Each number is 200 + 30 x the weight over its row's rms, rounded and kept within 0 to 999. Layers, rows and columns count from 0. The size before them is the row's rms in percent of the matrix's.

# layer 9 attention query, 256x128, rms 0.0871, rows 140-176,204-239, columns 0-63
073,221,155,170,195,268,195,207,178,149,212,213,202,224,191,251,154,193,248,187,209,188,187,231,204,188,228,222,189,230,188,211,272,255,194,196,209,175,189,210,209,206,194,247,221,141,153,226,167,177,185,223,197,203,251,185,216,160,196,197,193,198,184,243,211
102,208,181,242,191,255,158,230,199,129,178,186,247,209,215,206,215,226,202,189,220,268,202,202,230,275,220,180,210,218,227,162,230,194,200,172,195,219,217,183,173,152,161,193,245,199,206,224,176,116,212,173,213,240,213,153,205,223,160,180,204,189,199,263,145
087,189,167,217,158,178,175,229,207,216,198,237,216,223,220,148,235,208,204,244,179,297,234,186,194,203,192,221,174,194,241,202,139,244,200,225,167,220,171,185,216,237,165,217,217,214,242,232,228,230,201,191,260,213,201,196,225,251,182,220,205,167,178,206,180
097,216,230,217,195,246,131,165,177,201,205,181,198,178,155,178,215,217,168,202,202,226,213,184,207,193,241,203,185,161,229,227,219,193,257,212,237,251,200,246,241,165,219,162,240,239,112,231,207,174,193,219,148,186,213,172,168,243,201,172,189,158,185,222,206
093,232,188,179,128,181,168,218,175,219,179,236,202,237,183,205,226,159,210,246,226,198,203,204,191,204,200,247,211,188,171,271,186,218,207,194,226,139,222,228,207,195,194,199,222,193,239,121,194,168,139,240,163,134,193,237,168,229,209,156,194,218,206,186,185
084,196,239,283,162,196,191,222,209,187,207,258,225,238,184,223,247,181,215,188,182,247,138,254,177,210,186,248,189,204,185,169,195,191,188,185,185,208,209,265,237,148,171,162,194,191,184,208,179,219,222,173,217,199,209,199,213,208,236,172,199,158,170,193,161
094,189,175,237,207,247,166,199,263,138,213,233,214,176,176,225,181,224,239,214,196,223,193,150,201,196,242,206,281,189,185,177,200,133,204,192,261,170,136,197,206,216,231,227,187,207,239,193,192,167,204,179,234,209,188,207,224,201,176,230,209,189,203,141,211
107,170,166,182,256,190,184,136,219,204,269,232,226,225,197,188,195,222,189,216,198,207,212,230,186,202,234,169,213,223,191,188,248,199,170,225,224,220,210,177,181,180,178,244,156,188,170,223,185,208,198,203,160,168,233,181,199,167,182,218,208,245,255,274,212
105,212,237,168,206,261,166,200,205,194,189,186,231,188,175,212,202,147,196,177,210,182,213,216,214,224,218,173,143,254,207,194,182,169,184,238,181,191,191,152,228,232,177,189,194,192,146,220,168,203,177,171,185,226,190,206,188,159,272,188,233,213,165,243,195
106,195,172,188,165,214,174,174,174,180,250,126,164,227,235,235,171,237,190,191,204,240,164,198,205,213,230,193,197,240,225,159,177,202,215,222,206,163,211,215,204,235,206,235,261,164,182,212,208,159,191,216,215,201,185,212,157,196,226,183,126,206,228,139,192
085,189,265,178,213,238,208,186,144,178,152,194,193,159,139,239,194,158,208,192,177,180,263,223,204,175,189,212,304,243,170,193,201,160,205,202,228,188,198,214,195,207,213,157,175,229,194,201,171,167,218,174,190,164,201,203,188,195,150,217,251,155,151,224,182
101,207,233,220,174,184,193,228,165,243,141,173,150,167,226,198,166,226,202,201,192,183,246,202,222,180,231,208,239,204,181,167,233,175,168,211,204,265,268,162,198,187,166,219,234,143,222,193,232,175,181,232,226,165,206,237,229,207,210,225,197,217,202,229,226
106,170,228,132,215,188,194,150,175,180,187,162,180,209,172,229,251,193,157,210,239,250,236,190,228,228,183,184,175,170,195,162,248,177,228,210,223,221,236,176,176,154,141,227,251,244,229,213,174,209,200,177,163,262,188,182,193,202,177,178,187,225,234,215,200
102,175,267,273,230,174,182,183,204,216,191,188,223,230,221,215,196,210,175,187,192,181,184,219,216,241,232,178,167,211,183,223,217,201,127,221,213,195,236,202,186,186,172,197,213,193,228,186,220,229,187,194,193,202,227,208,237,232,201,172,199,183,151,194,271
099,132,196,218,206,194,202,214,190,242,233,209,209,210,193,171,204,168,179,230,199,187,218,200,152,198,204,171,199,234,213,215,178,233,200,289,181,196,181,212,141,163,207,166,225,235,211,196,196,225,212,197,205,201,196,204,194,236,174,211,225,238,227,239,206
106,139,176,224,224,276,184,194,190,204,181,217,215,245,211,209,200,175,183,169,174,200,224,205,249,174,170,170,196,223,183,234,184,223,178,225,176,196,194,178,223,224,191,200,169,228,210,189,153,267,245,239,152,224,267,223,204,134,212,198,198,190,221,157,213
107,224,175,191,152,214,128,184,235,155,185,216,223,205,130,184,177,221,218,192,223,247,211,175,238,181,189,195,205,207,200,174,209,248,222,143,226,204,193,204,186,191,228,167,194,204,241,214,217,166,154,162,208,196,157,185,212,242,204,176,215,226,180,160,151
101,176,233,200,203,197,168,174,201,185,257,202,188,270,228,196,201,218,196,245,175,253,169,219,131,201,264,240,193,249,138,223,129,187,204,182,202,185,204,196,247,177,196,188,147,149,235,200,206,217,156,172,188,160,192,191,182,176,140,215,207,193,105,231,162
107,219,122,191,257,169,206,164,214,228,243,157,221,192,213,218,164,168,226,237,183,183,235,218,168,187,197,198,221,184,265,168,192,193,132,138,179,224,178,238,132,205,199,229,203,230,180,216,212,223,259,202,244,208,179,191,232,252,183,229,258,237,213,219,156
113,231,227,155,236,197,210,184,162,265,232,243,181,250,189,160,199,155,244,186,148,195,184,256,194,193,219,210,143,208,244,178,191,230,183,229,185,187,218,210,234,197,251,217,160,237,203,215,170,193,214,188,218,201,244,149,227,206,190,232,147,148,223,207,208
058,169,165,193,252,190,157,201,156,177,211,210,199,190,158,166,165,230,214,151,186,160,198,199,214,222,203,263,207,206,220,193,232,209,188,225,227,212,195,184,166,195,216,174,233,166,210,134,192,200,234,194,213,220,257,182,204,177,158,218,191,206,251,165,212
068,197,235,206,275,162,172,157,262,198,219,213,224,141,135,177,234,216,180,101,162,234,197,197,157,188,194,204,174,204,201,204,200,225,173,198,204,182,221,216,208,188,200,206,275,220,223,182,160,190,173,230,192,203,235,205,142,187,204,202,205,225,252,194,178
058,199,222,235,241,151,168,201,209,191,247,218,188,244,208,169,217,138,224,239,225,206,231,237,202,231,154,185,222,195,162,192,219,188,147,259,201,214,201,241,204,211,179,252,239,198,204,193,217,168,182,190,174,218,218,246,146,199,175,222,166,233,193,235,173
067,218,163,233,206,229,261,207,189,161,245,186,272,135,239,208,197,197,224,130,245,231,200,181,182,150,186,232,234,171,194,228,145,228,245,228,195,114,227,215,174,213,235,212,207,185,203,168,214,224,173,192,181,196,206,205,179,190,213,190,253,251,205,204,255
070,187,164,191,189,157,180,150,162,184,197,213,204,173,212,154,215,210,198,205,118,225,188,193,228,214,165,194,179,198,200,227,207,203,214,225,165,197,178,207,162,173,212,177,168,184,177,250,168,177,240,191,147,268,183,212,240,178,193,200,185,193,194,185,175
071,281,196,200,171,195,150,162,248,209,185,173,182,227,198,192,180,202,192,254,185,174,158,215,222,162,226,187,153,192,207,227,236,235,179,255,160,244,176,188,224,201,177,179,157,187,207,215,201,223,237,199,209,204,198,227,168,193,140,185,168,228,212,183,219
070,220,244,186,202,240,210,225,233,188,215,187,191,174,255,190,217,193,195,121,260,151,202,158,186,197,233,171,183,267,226,164,166,243,228,231,205,213,241,215,242,198,178,198,215,170,222,107,183,175,170,249,198,172,163,215,160,182,191,146,184,226,224,232,200
066,182,194,165,227,172,210,220,154,150,146,162,184,212,182,223,213,179,190,234,253,175,202,272,212,161,198,221,151,235,208,239,163,259,218,211,228,207,197,265,189,212,215,196,212,221,215,177,163,159,187,207,228,162,127,203,185,150,207,184,212,201,158,167,178
080,192,243,172,235,186,261,203,201,161,199,222,210,167,198,216,182,242,243,191,228,147,194,167,225,192,229,220,258,186,152,190,199,171,188,196,237,193,215,155,155,211,176,227,201,171,164,214,237,245,198,197,130,189,143,251,217,214,209,169,228,235,215,236,216
076,184,239,199,191,169,176,154,181,150,163,197,235,221,216,150,186,202,192,167,219,273,161,221,211,231,166,211,165,203,254,183,206,207,190,210,238,206,195,175,169,206,178,215,189,211,296,232,202,145,180,246,177,189,214,162,191,183,192,214,245,190,118,258,183
085,184,245,152,226,233,216,225,195,194,240,246,193,187,300,214,197,192,218,153,242,123,215,162,210,228,143,244,191,222,201,208,167,214,199,260,197,177,222,164,186,209,216,154,166,163,207,177,128,220,214,198,184,172,194,233,187,183,197,210,267,196,202,186,165
087,255,253,144,211,182,165,133,197,173,204,230,173,195,207,179,196,166,225,230,195,206,156,170,191,247,171,240,159,188,122,204,260,198,174,213,187,186,219,188,195,177,210,212,157,193,234,225,171,213,162,191,127,225,211,186,184,198,224,214,193,180,236,202,255
072,161,218,196,213,193,190,209,213,193,178,177,268,244,187,196,181,188,188,258,159,220,183,193,198,175,170,203,207,161,241,212,223,179,242,175,210,181,217,228,204,225,192,177,169,225,220,215,203,188,218,227,219,141,187,199,134,205,185,268,211,241,182,219,177
096,182,232,158,163,229,245,156,160,188,268,238,212,181,191,198,236,241,244,225,251,157,207,226,170,193,191,190,178,191,131,217,219,153,173,201,175,156,227,209,190,219,262,190,189,213,222,197,132,154,162,209,173,204,207,201,231,144,174,174,178,180,141,240,189
100,139,192,233,193,214,176,167,147,194,228,199,161,172,181,231,197,175,165,194,203,173,205,245,240,196,199,194,188,187,219,160,213,242,166,221,152,254,183,151,205,252,200,204,268,164,189,180,190,194,222,224,216,232,171,232,199,212,270,193,191,192,169,189,197
093,195,192,164,238,202,174,198,217,227,234,181,216,173,197,219,194,181,162,168,244,186,220,183,177,232,239,223,225,144,188,225,241,168,178,208,206,213,235,197,164,133,139,208,124,196,178,200,208,255,219,195,163,176,211,227,202,188,164,214,179,261,231,233,192
097,205,190,206,121,180,132,211,156,180,153,173,172,209,208,247,233,209,173,188,202,192,230,245,149,186,195,209,170,201,208,238,187,223,247,153,196,175,164,227,224,232,245,188,195,200,203,178,229,169,230,218,154,223,250,209,203,188,197,143,182,199,229,163,229
109,193,203,184,134,159,240,240,233,264,172,204,257,181,179,149,180,228,207,235,192,190,196,211,186,199,158,192,177,211,176,179,214,226,236,170,182,185,184,187,192,239,216,161,178,188,227,182,158,222,180,245,228,190,227,190,163,166,179,188,197,213,202,262,225
126,200,122,192,154,186,171,197,213,191,218,181,204,207,223,173,201,259,237,251,192,232,167,204,189,205,175,161,218,239,222,176,253,157,217,180,171,256,198,183,175,144,161,183,190,240,232,207,274,184,215,160,222,237,175,217,211,235,181,226,198,159,210,153,208
107,117,219,222,224,184,223,193,242,147,246,213,201,170,162,180,239,203,189,139,166,220,281,199,264,204,166,211,182,172,181,211,165,205,203,247,181,217,244,215,264,186,203,189,252,224,218,192,209,211,198,222,215,237,178,179,231,209,201,185,212,196,234,241,234
100,204,192,184,200,152,127,199,167,198,215,220,200,144,175,183,193,284,223,250,196,226,168,193,172,137,196,201,182,183,180,231,216,257,268,150,257,247,218,224,219,203,192,196,216,190,207,218,223,220,172,154,188,178,248,188,140,179,179,210,170,177,196,229,218
110,236,214,142,157,186,183,182,155,203,225,182,194,210,190,237,233,161,230,165,176,205,211,234,166,193,208,209,173,224,229,177,197,244,178,178,164,176,219,230,202,196,180,178,175,201,206,248,207,202,204,240,187,186,176,206,174,242,194,80,256,223,190,255,208
118,212,175,179,87,197,183,166,184,226,208,223,186,218,215,237,233,213,138,208,161,242,216,259,200,216,179,182,188,209,246,174,167,201,230,181,211,219,174,221,226,221,211,227,216,240,191,218,162,171,199,203,218,210,198,179,218,201,188,180,204,155,176,198,246
111,205,204,180,229,261,178,211,221,220,183,211,223,208,189,186,223,221,239,228,249,253,205,227,200,241,244,132,198,189,153,204,277,191,172,158,237,234,179,203,111,158,182,202,216,172,159,172,171,158,161,203,191,199,184,207,257,186,153,194,174,175,269,194,167
120,227,181,225,230,234,190,161,247,228,199,216,236,228,234,158,201,210,241,239,210,198,269,189,168,187,193,162,217,185,202,156,235,225,181,173,191,166,220,157,202,150,184,200,251,220,204,199,201,192,176,138,221,179,243,149,158,265,157,195,213,244,200,263,251
116,173,185,183,204,137,183,180,198,176,206,208,213,211,194,205,160,257,171,235,226,204,180,185,188,183,239,183,184,198,233,173,169,221,185,257,183,241,172,144,200,242,254,157,219,164,235,200,166,223,194,189,163,218,226,191,240,223,233,165,226,254,149,206,165
109,177,179,194,221,211,191,240,200,218,251,184,193,200,201,210,180,164,195,204,173,179,180,177,196,276,176,237,195,241,159,234,224,183,203,241,251,224,197,200,207,194,222,204,214,207,164,208,254,205,190,192,186,215,226,179,148,179,187,136,209,187,172,191,171
097,204,197,177,245,184,175,171,199,172,243,194,208,141,183,182,198,181,147,256,229,172,177,217,207,180,161,221,183,205,150,185,173,171,189,217,208,205,180,225,137,222,189,216,186,154,227,223,187,189,266,214,153,208,231,224,202,191,176,191,188,156,181,246,200
105,157,231,175,188,203,135,209,251,236,186,169,169,225,179,193,185,168,207,246,205,217,188,215,177,237,175,179,194,179,179,128,280,182,182,153,182,260,188,167,168,177,134,187,197,168,222,276,196,222,183,176,228,218,237,209,242,194,211,262,215,206,227,209,217
102,127,172,165,186,177,167,198,214,203,178,141,225,232,231,172,171,187,164,135,227,225,206,218,185,217,204,143,185,202,197,199,211,156,236,201,206,157,209,173,195,160,143,216,210,207,212,161,176,189,276,192,216,251,243,189,216,220,173,183,204,194,253,208,141
112,184,203,207,245,207,207,188,176,209,237,186,222,258,203,186,256,182,182,236,199,181,195,184,249,186,161,173,145,187,196,211,193,238,157,195,201,184,153,160,201,181,236,192,253,145,158,212,224,208,209,204,202,190,204,217,192,187,230,148,236,180,193,262,209
103,203,150,241,271,230,207,215,203,224,219,208,113,218,170,172,201,210,155,196,195,250,205,184,163,115,163,235,177,188,192,153,137,212,207,234,168,200,203,242,197,193,169,162,223,191,201,134,190,189,230,197,182,176,195,183,178,239,191,209,196,200,252,199,199
112,196,223,205,189,280,200,193,219,214,188,291,207,195,170,156,221,203,234,160,179,200,261,245,209,126,168,215,218,205,177,222,191,181,178,221,198,185,239,143,242,160,160,188,210,206,245,194,197,206,225,221,235,204,228,205,261,206,184,185,210,113,216,182,179
098,180,226,236,256,183,143,199,230,170,200,189,236,200,169,169,179,229,228,183,210,156,208,233,245,133,250,192,166,161,211,181,204,186,185,229,223,200,199,222,174,209,207,227,198,226,232,202,230,262,245,194,190,189,205,225,216,169,221,167,205,203,173,230,232
118,212,175,203,236,146,154,180,178,232,244,144,195,188,206,174,143,223,203,159,172,192,207,246,222,194,209,204,253,204,231,243,210,173,179,185,213,219,197,232,221,162,179,227,159,196,225,209,218,267,232,197,190,272,234,157,217,209,190,258,209,190,140,200,220
099,215,199,208,168,141,216,225,201,169,202,289,221,223,194,179,189,222,262,203,209,216,176,213,171,205,210,181,170,167,170,212,163,246,195,190,263,214,209,205,168,217,210,225,185,200,195,177,214,207,227,225,196,169,166,202,185,182,200,163,190,195,245,233,241
119,224,220,172,237,218,193,186,200,219,252,201,227,228,194,211,183,165,243,214,159,208,208,169,288,210,210,178,176,199,213,198,222,190,169,187,263,209,233,177,181,178,215,234,177,245,224,268,134,169,178,195,188,226,229,149,222,221,199,190,177,151,206,189,191
072,218,259,159,185,207,223,222,168,182,212,239,160,187,137,206,220,173,270,170,226,172,215,191,169,232,190,196,203,159,164,193,147,158,209,188,209,201,159,168,192,160,155,142,204,237,234,164,204,185,211,225,239,141,200,205,221,184,238,210,212,114,200,180,199
069,179,198,250,186,182,196,236,188,251,177,191,146,237,176,229,200,186,183,169,138,251,176,167,234,138,246,219,155,201,174,193,222,175,188,183,186,186,173,233,217,189,209,161,165,211,165,184,189,138,209,256,207,198,208,181,200,209,193,204,233,220,242,165,187
073,181,192,244,184,117,231,176,194,184,167,234,214,189,213,191,195,233,227,265,195,181,190,181,172,157,164,189,152,130,215,204,185,160,224,212,204,205,169,215,176,154,229,164,164,202,219,205,276,221,211,176,205,173,197,261,204,147,178,208,210,250,220,191,128
070,233,146,174,172,217,218,194,218,252,240,141,197,212,190,229,196,268,228,169,231,196,219,213,171,172,191,228,260,199,182,199,146,163,137,218,238,199,251,183,204,247,193,238,214,207,196,175,171,220,159,252,190,233,152,171,197,247,197,154,163,163,195,231,193
076,193,170,169,177,197,222,231,232,220,225,162,235,213,198,189,233,209,207,209,170,217,193,202,185,188,145,163,164,220,222,184,216,226,172,304,254,153,213,225,213,143,221,203,180,237,186,264,221,235,228,217,218,193,141,200,221,161,209,203,235,202,224,229,180
094,208,178,211,243,177,228,244,215,233,229,165,195,235,202,179,172,207,204,228,250,220,176,219,210,192,238,159,254,248,268,145,168,203,215,261,207,193,226,189,171,201,173,197,164,235,184,199,204,222,218,199,244,221,172,226,202,214,209,213,164,168,205,201,161
092,187,222,174,204,191,158,217,240,221,212,234,202,186,224,217,202,165,218,196,246,197,230,185,192,208,212,197,242,258,207,218,258,241,183,204,234,174,210,181,211,236,210,258,167,173,142,155,137,187,234,258,214,199,252,188,164,220,169,180,173,261,204,204,160
088,179,226,205,241,252,187,234,215,200,165,214,212,225,198,273,174,151,188,184,205,214,179,225,149,159,223,202,259,237,203,225,231,165,204,209,153,217,194,234,249,225,195,231,208,176,180,167,239,185,247,199,179,156,235,225,238,240,158,250,161,228,193,218,152
100,144,205,189,210,201,256,169,145,212,208,154,271,188,200,194,232,180,163,188,219,161,215,161,188,195,265,196,212,228,185,187,162,154,232,191,213,219,236,209,173,226,205,169,176,199,214,217,179,157,187,207,207,150,156,178,158,224,200,189,267,232,206,238,150
103,221,107,173,232,150,203,228,223,176,226,167,183,275,221,217,180,195,209,201,209,230,128,212,217,191,224,181,220,188,238,184,180,194,209,209,173,215,169,242,178,227,199,231,269,191,247,181,192,151,232,192,200,174,172,198,180,214,225,258,191,144,222,207,209
104,195,182,191,180,227,173,167,205,204,222,247,150,167,186,218,264,199,183,141,218,186,236,159,161,249,227,196,237,177,230,180,211,215,231,146,169,184,209,181,226,175,155,155,181,220,197,183,149,246,239,226,213,228,179,224,186,192,145,214,194,250,197,220,220
112,206,237,222,233,206,226,155,271,211,206,186,212,220,217,184,159,223,189,248,216,229,172,218,179,189,192,269,153,228,192,176,230,176,220,190,234,209,186,234,190,190,236,178,219,129,247,249,184,172,166,181,207,161,170,185,155,168,266,230,204,183,247,244,215
114,186,234,173,198,202,229,200,219,207,164,201,198,260,202,186,196,192,262,197,166,163,156,194,198,216,131,236,198,166,214,185,167,283,215,230,233,192,199,205,213,237,186,117,191,156,184,198,188,196,186,196,162,189,225,222,125,213,221,176,163,175,274,240,232
102,159,222,206,154,244,226,188,196,191,249,255,216,166,241,248,241,217,189,178,245,175,245,194,130,270,164,226,210,251,167,195,212,193,180,161,206,197,216,227,191,184,247,198,213,222,214,229,180,178,190,236,172,208,187,175,179,190,169,144,170,175,156,218,187
110,175,209,221,247,246,246,181,148,210,214,234,176,213,190,246,216,186,187,221,174,158,223,174,204,197,237,176,225,147,233,191,222,177,159,178,151,148,214,218,216,262,183,198,209,192,183,224,165,174,196,207,232,242,176,180,283,206,189,184,208,215,195,242,188
104,207,218,196,228,156,196,238,167,211,194,185,184,227,111,213,222,174,208,193,223,220,177,238,231,212,175,243,185,224,224,161,237,147,185,192,222,173,197,285,156,179,238,217,204,204,215,214,213,202,156,200,185,197,179,191,181,163,132,154,211,179,203,205,201
# layer 9 attention key, 128x128, rms 0.0871, rows 76-111, columns 0-63
098,170,203,267,188,248,208,229,212,204,233,169,200,226,208,241,190,224,170,203,174,219,211,207,225,176,200,165,164,242,201,247,146,201,178,234,152,137,211,180,173,150,205,236,198,241,218,188,229,212,189,144,198,211,167,202,260,239,200,187,222,215,210,172,189
104,182,251,179,251,255,238,214,176,230,233,202,173,187,174,219,200,173,160,219,178,181,202,219,173,162,246,193,209,223,201,174,270,251,175,195,148,205,185,235,216,229,226,188,198,158,187,211,175,246,223,233,155,207,234,168,202,171,194,213,190,201,195,224,174
107,230,180,195,209,227,270,156,148,185,223,198,188,228,246,202,215,173,222,159,217,223,210,207,160,202,203,149,221,186,177,209,204,192,209,166,189,166,192,210,170,176,207,215,248,250,144,168,204,222,245,151,209,217,205,223,243,225,203,150,179,130,166,173,255
100,223,196,191,121,215,162,200,166,140,184,194,203,252,194,190,233,219,242,225,156,215,189,193,266,175,239,253,193,154,208,213,128,236,233,224,183,204,182,289,212,201,179,187,213,238,209,175,160,172,175,184,239,166,167,198,201,223,198,165,257,215,187,166,229
098,266,198,188,174,139,159,188,205,207,199,160,109,209,198,125,222,169,211,177,167,233,230,188,206,215,186,165,200,171,207,213,196,170,218,278,181,232,219,197,193,168,169,217,199,189,185,170,165,217,170,208,219,163,193,191,189,244,216,194,211,177,233,174,193
116,214,228,186,184,242,174,156,180,223,210,169,169,202,183,175,235,227,168,181,152,229,244,232,230,170,211,148,159,186,207,184,220,203,167,183,184,244,159,162,231,205,185,223,174,214,167,199,164,193,194,174,149,222,227,209,169,229,126,175,209,201,168,203,213
114,185,178,175,189,192,213,236,226,148,218,136,175,166,217,187,162,149,182,178,163,195,231,180,221,202,220,202,231,204,194,190,242,215,241,238,196,251,262,149,221,169,186,137,248,223,166,270,224,148,187,191,157,188,188,193,175,177,182,208,145,209,219,217,232
118,253,202,255,183,212,290,161,199,233,185,238,246,179,196,204,150,181,206,169,203,222,240,195,175,228,218,205,215,262,206,177,173,182,178,201,254,170,178,146,212,205,219,251,181,177,207,211,208,167,220,245,191,180,203,135,194,263,192,140,200,223,194,220,195
110,226,249,246,259,179,165,168,154,232,203,202,197,239,222,218,199,247,224,231,156,187,154,176,196,145,233,203,206,172,179,226,167,213,190,244,251,174,170,163,216,180,196,196,245,162,202,262,158,238,162,222,191,185,263,237,241,237,253,181,168,209,210,207,237
105,223,182,192,178,206,210,220,237,182,180,224,246,256,195,209,270,244,225,167,193,216,180,156,214,211,186,182,175,202,202,177,192,231,238,191,161,178,183,188,210,206,196,166,193,225,149,210,211,225,135,219,235,196,236,212,211,220,214,230,120,192,193,200,209
092,193,217,176,172,200,193,189,221,238,214,192,193,240,254,179,158,148,186,210,212,171,203,221,226,183,164,174,243,195,199,189,230,151,249,190,230,191,161,264,139,209,232,229,171,192,212,268,190,188,203,205,170,173,200,141,183,235,278,189,177,138,205,209,191
107,208,248,194,219,235,205,215,198,211,213,201,203,209,189,205,137,188,161,185,209,183,181,210,172,175,222,171,214,232,228,187,246,225,206,167,131,172,165,211,279,235,195,238,189,209,223,200,245,207,231,180,188,198,171,203,209,262,203,161,158,208,221,260,229
101,166,171,167,137,235,205,180,200,210,192,216,219,147,187,176,167,224,163,231,194,230,202,206,156,248,253,181,242,283,207,209,158,209,256,235,194,180,221,128,160,238,254,266,218,213,172,202,241,211,212,199,163,207,278,195,224,198,255,157,210,177,194,216,203
117,137,127,248,243,151,205,193,196,155,192,174,252,224,178,211,177,180,207,161,208,214,186,210,181,221,192,147,198,216,143,203,196,226,194,200,222,187,204,210,189,181,182,197,176,224,208,220,135,231,186,149,159,229,217,201,241,175,221,217,179,213,236,184,229
112,285,197,187,179,173,181,132,275,207,177,206,146,197,189,255,236,169,204,225,198,228,210,151,147,200,187,154,245,231,242,198,153,193,212,245,202,178,198,207,241,188,176,203,195,185,229,205,232,178,197,215,276,160,180,206,181,206,234,181,194,174,215,218,207
114,185,228,167,145,202,183,174,276,272,147,155,171,148,239,227,183,183,169,216,200,223,213,211,211,191,176,199,176,233,190,160,180,186,150,157,168,183,203,217,263,198,206,228,155,234,217,231,217,172,234,253,220,209,236,183,192,154,167,221,199,216,219,145,218
106,223,215,230,175,235,178,203,192,213,228,154,175,278,201,174,180,172,174,196,193,179,271,184,179,195,168,180,193,203,234,177,122,226,198,199,155,249,158,207,227,173,215,176,204,288,206,218,192,189,185,177,184,158,194,163,236,228,228,273,220,177,202,238,212
117,200,161,226,225,154,193,168,142,153,189,239,249,248,217,190,165,210,215,204,195,161,219,189,169,236,214,144,189,151,228,192,222,155,213,227,186,183,199,244,191,186,245,189,182,239,199,241,221,271,196,256,245,206,194,208,213,221,165,232,222,237,163,199,259
106,217,185,160,187,207,212,168,206,227,221,180,173,186,213,211,181,183,242,213,178,204,170,199,212,238,213,184,175,189,163,214,266,207,186,167,246,152,215,227,188,216,210,206,247,182,176,134,235,229,181,174,212,233,185,173,174,257,226,142,234,256,183,195,150
115,197,216,220,131,210,178,224,185,208,160,140,166,168,249,204,184,259,187,187,198,167,193,191,196,204,166,173,197,174,230,242,255,176,228,174,157,178,238,147,147,269,177,214,227,223,186,265,215,244,230,255,183,211,228,206,228,172,215,186,193,131,194,197,216
057,222,179,289,168,234,155,180,226,171,185,158,204,178,201,218,189,273,178,219,200,217,170,191,238,303,200,193,159,226,221,217,224,219,212,192,252,246,231,193,223,265,187,215,244,167,211,209,225,255,263,220,209,223,178,186,197,171,218,178,187,217,189,173,207
059,248,211,210,237,197,250,217,167,261,207,230,208,211,233,239,173,187,193,186,227,228,219,218,214,207,180,209,157,257,182,210,155,197,221,163,190,204,172,172,210,151,178,171,171,188,172,162,209,208,208,178,199,246,213,217,193,238,194,199,186,199,178,240,143
055,233,165,183,215,234,211,176,171,224,101,145,196,205,192,208,224,205,219,221,221,236,170,256,203,208,213,185,147,197,261,240,184,185,216,167,210,194,235,202,178,233,184,147,139,244,182,194,201,216,183,156,219,250,175,188,252,265,201,183,167,163,219,192,223
064,226,266,176,228,206,165,156,157,229,211,269,134,195,181,193,233,185,224,137,187,140,188,193,223,146,223,210,203,188,175,203,196,192,211,212,186,249,207,179,205,227,237,227,228,184,165,193,174,171,201,221,183,192,163,203,198,214,170,190,150,227,163,184,143
061,199,212,178,222,182,228,206,189,179,218,153,165,146,223,209,218,228,172,216,213,239,168,255,186,190,263,246,162,250,192,213,199,189,205,176,240,207,172,216,156,177,145,156,228,161,175,175,190,172,232,240,268,142,206,153,161,190,185,218,222,196,228,157,185
073,164,161,181,177,196,200,228,228,170,162,126,165,195,179,176,214,210,211,205,265,217,155,219,196,258,201,210,172,209,142,207,217,194,214,205,180,212,223,168,217,194,181,238,192,226,248,188,253,241,180,195,210,192,215,175,257,204,174,182,202,233,256,235,255
074,159,187,229,153,213,246,158,217,227,209,225,215,179,206,209,247,176,125,217,180,187,202,158,210,178,158,213,134,207,176,99,142,216,182,188,179,209,217,144,219,232,179,168,174,190,148,202,244,248,229,189,211,195,182,228,202,204,212,167,244,186,177,175,198
079,186,220,198,210,179,167,149,205,202,214,229,198,174,223,193,148,201,246,167,147,216,267,134,208,249,155,190,168,196,151,156,192,175,212,226,196,177,218,187,250,209,217,226,189,181,180,216,167,204,225,253,197,192,229,211,155,190,177,214,155,174,210,226,197
094,159,202,242,169,210,217,258,240,203,265,192,200,209,220,180,165,226,171,179,222,264,138,234,208,232,224,169,187,224,203,205,203,185,177,178,211,189,164,176,171,231,206,184,216,225,173,217,192,215,206,153,230,171,244,178,228,205,181,223,248,226,187,171,204
081,157,168,194,210,187,176,191,180,226,224,169,208,239,152,205,172,229,192,241,166,179,203,210,185,199,209,231,240,205,163,146,272,199,165,251,177,201,194,228,231,238,253,200,165,206,209,213,179,228,221,217,174,215,262,225,206,209,190,177,176,217,196,190,198
087,172,209,258,162,136,193,165,296,209,211,159,163,213,200,199,253,205,213,213,167,131,216,224,218,200,186,173,165,185,230,213,182,208,198,177,205,223,209,168,279,217,224,185,171,170,222,206,203,225,219,145,237,210,204,255,197,233,216,199,160,211,193,216,181
105,208,155,197,186,156,248,221,201,178,231,146,198,195,193,200,180,252,195,237,188,198,193,205,204,196,201,173,216,206,230,235,166,230,196,173,241,159,214,210,227,147,144,232,240,235,216,179,219,197,172,157,235,226,229,234,211,261,193,226,189,198,231,177,231
100,233,144,244,230,201,234,212,187,170,243,175,198,202,182,237,210,189,220,207,193,215,168,231,219,181,193,239,196,191,211,196,279,223,208,235,160,264,190,197,147,162,174,202,229,212,224,164,217,227,227,146,198,234,239,150,234,222,209,180,195,168,232,170,223
099,152,128,177,239,217,275,241,226,163,201,198,278,192,208,247,217,180,194,168,203,220,195,182,180,166,271,154,213,208,157,192,237,211,210,163,151,209,186,179,201,204,155,183,173,208,183,222,193,235,206,197,177,194,174,161,176,220,170,210,266,187,204,213,241
096,155,144,248,246,207,236,212,187,196,218,221,226,192,203,194,190,241,133,234,183,209,232,216,243,183,188,233,184,183,173,167,160,190,185,212,151,216,166,207,261,238,202,210,224,205,180,210,218,212,203,202,213,206,202,187,200,140,221,151,183,188,219,177,204
098,197,219,186,160,207,212,221,216,219,239,138,194,209,178,209,229,234,204,199,203,176,174,203,168,214,223,152,185,221,143,181,217,195,201,239,183,179,185,252,187,180,201,126,212,185,163,177,205,191,173,202,235,193,149,193,222,143,200,179,189,138,185,150,193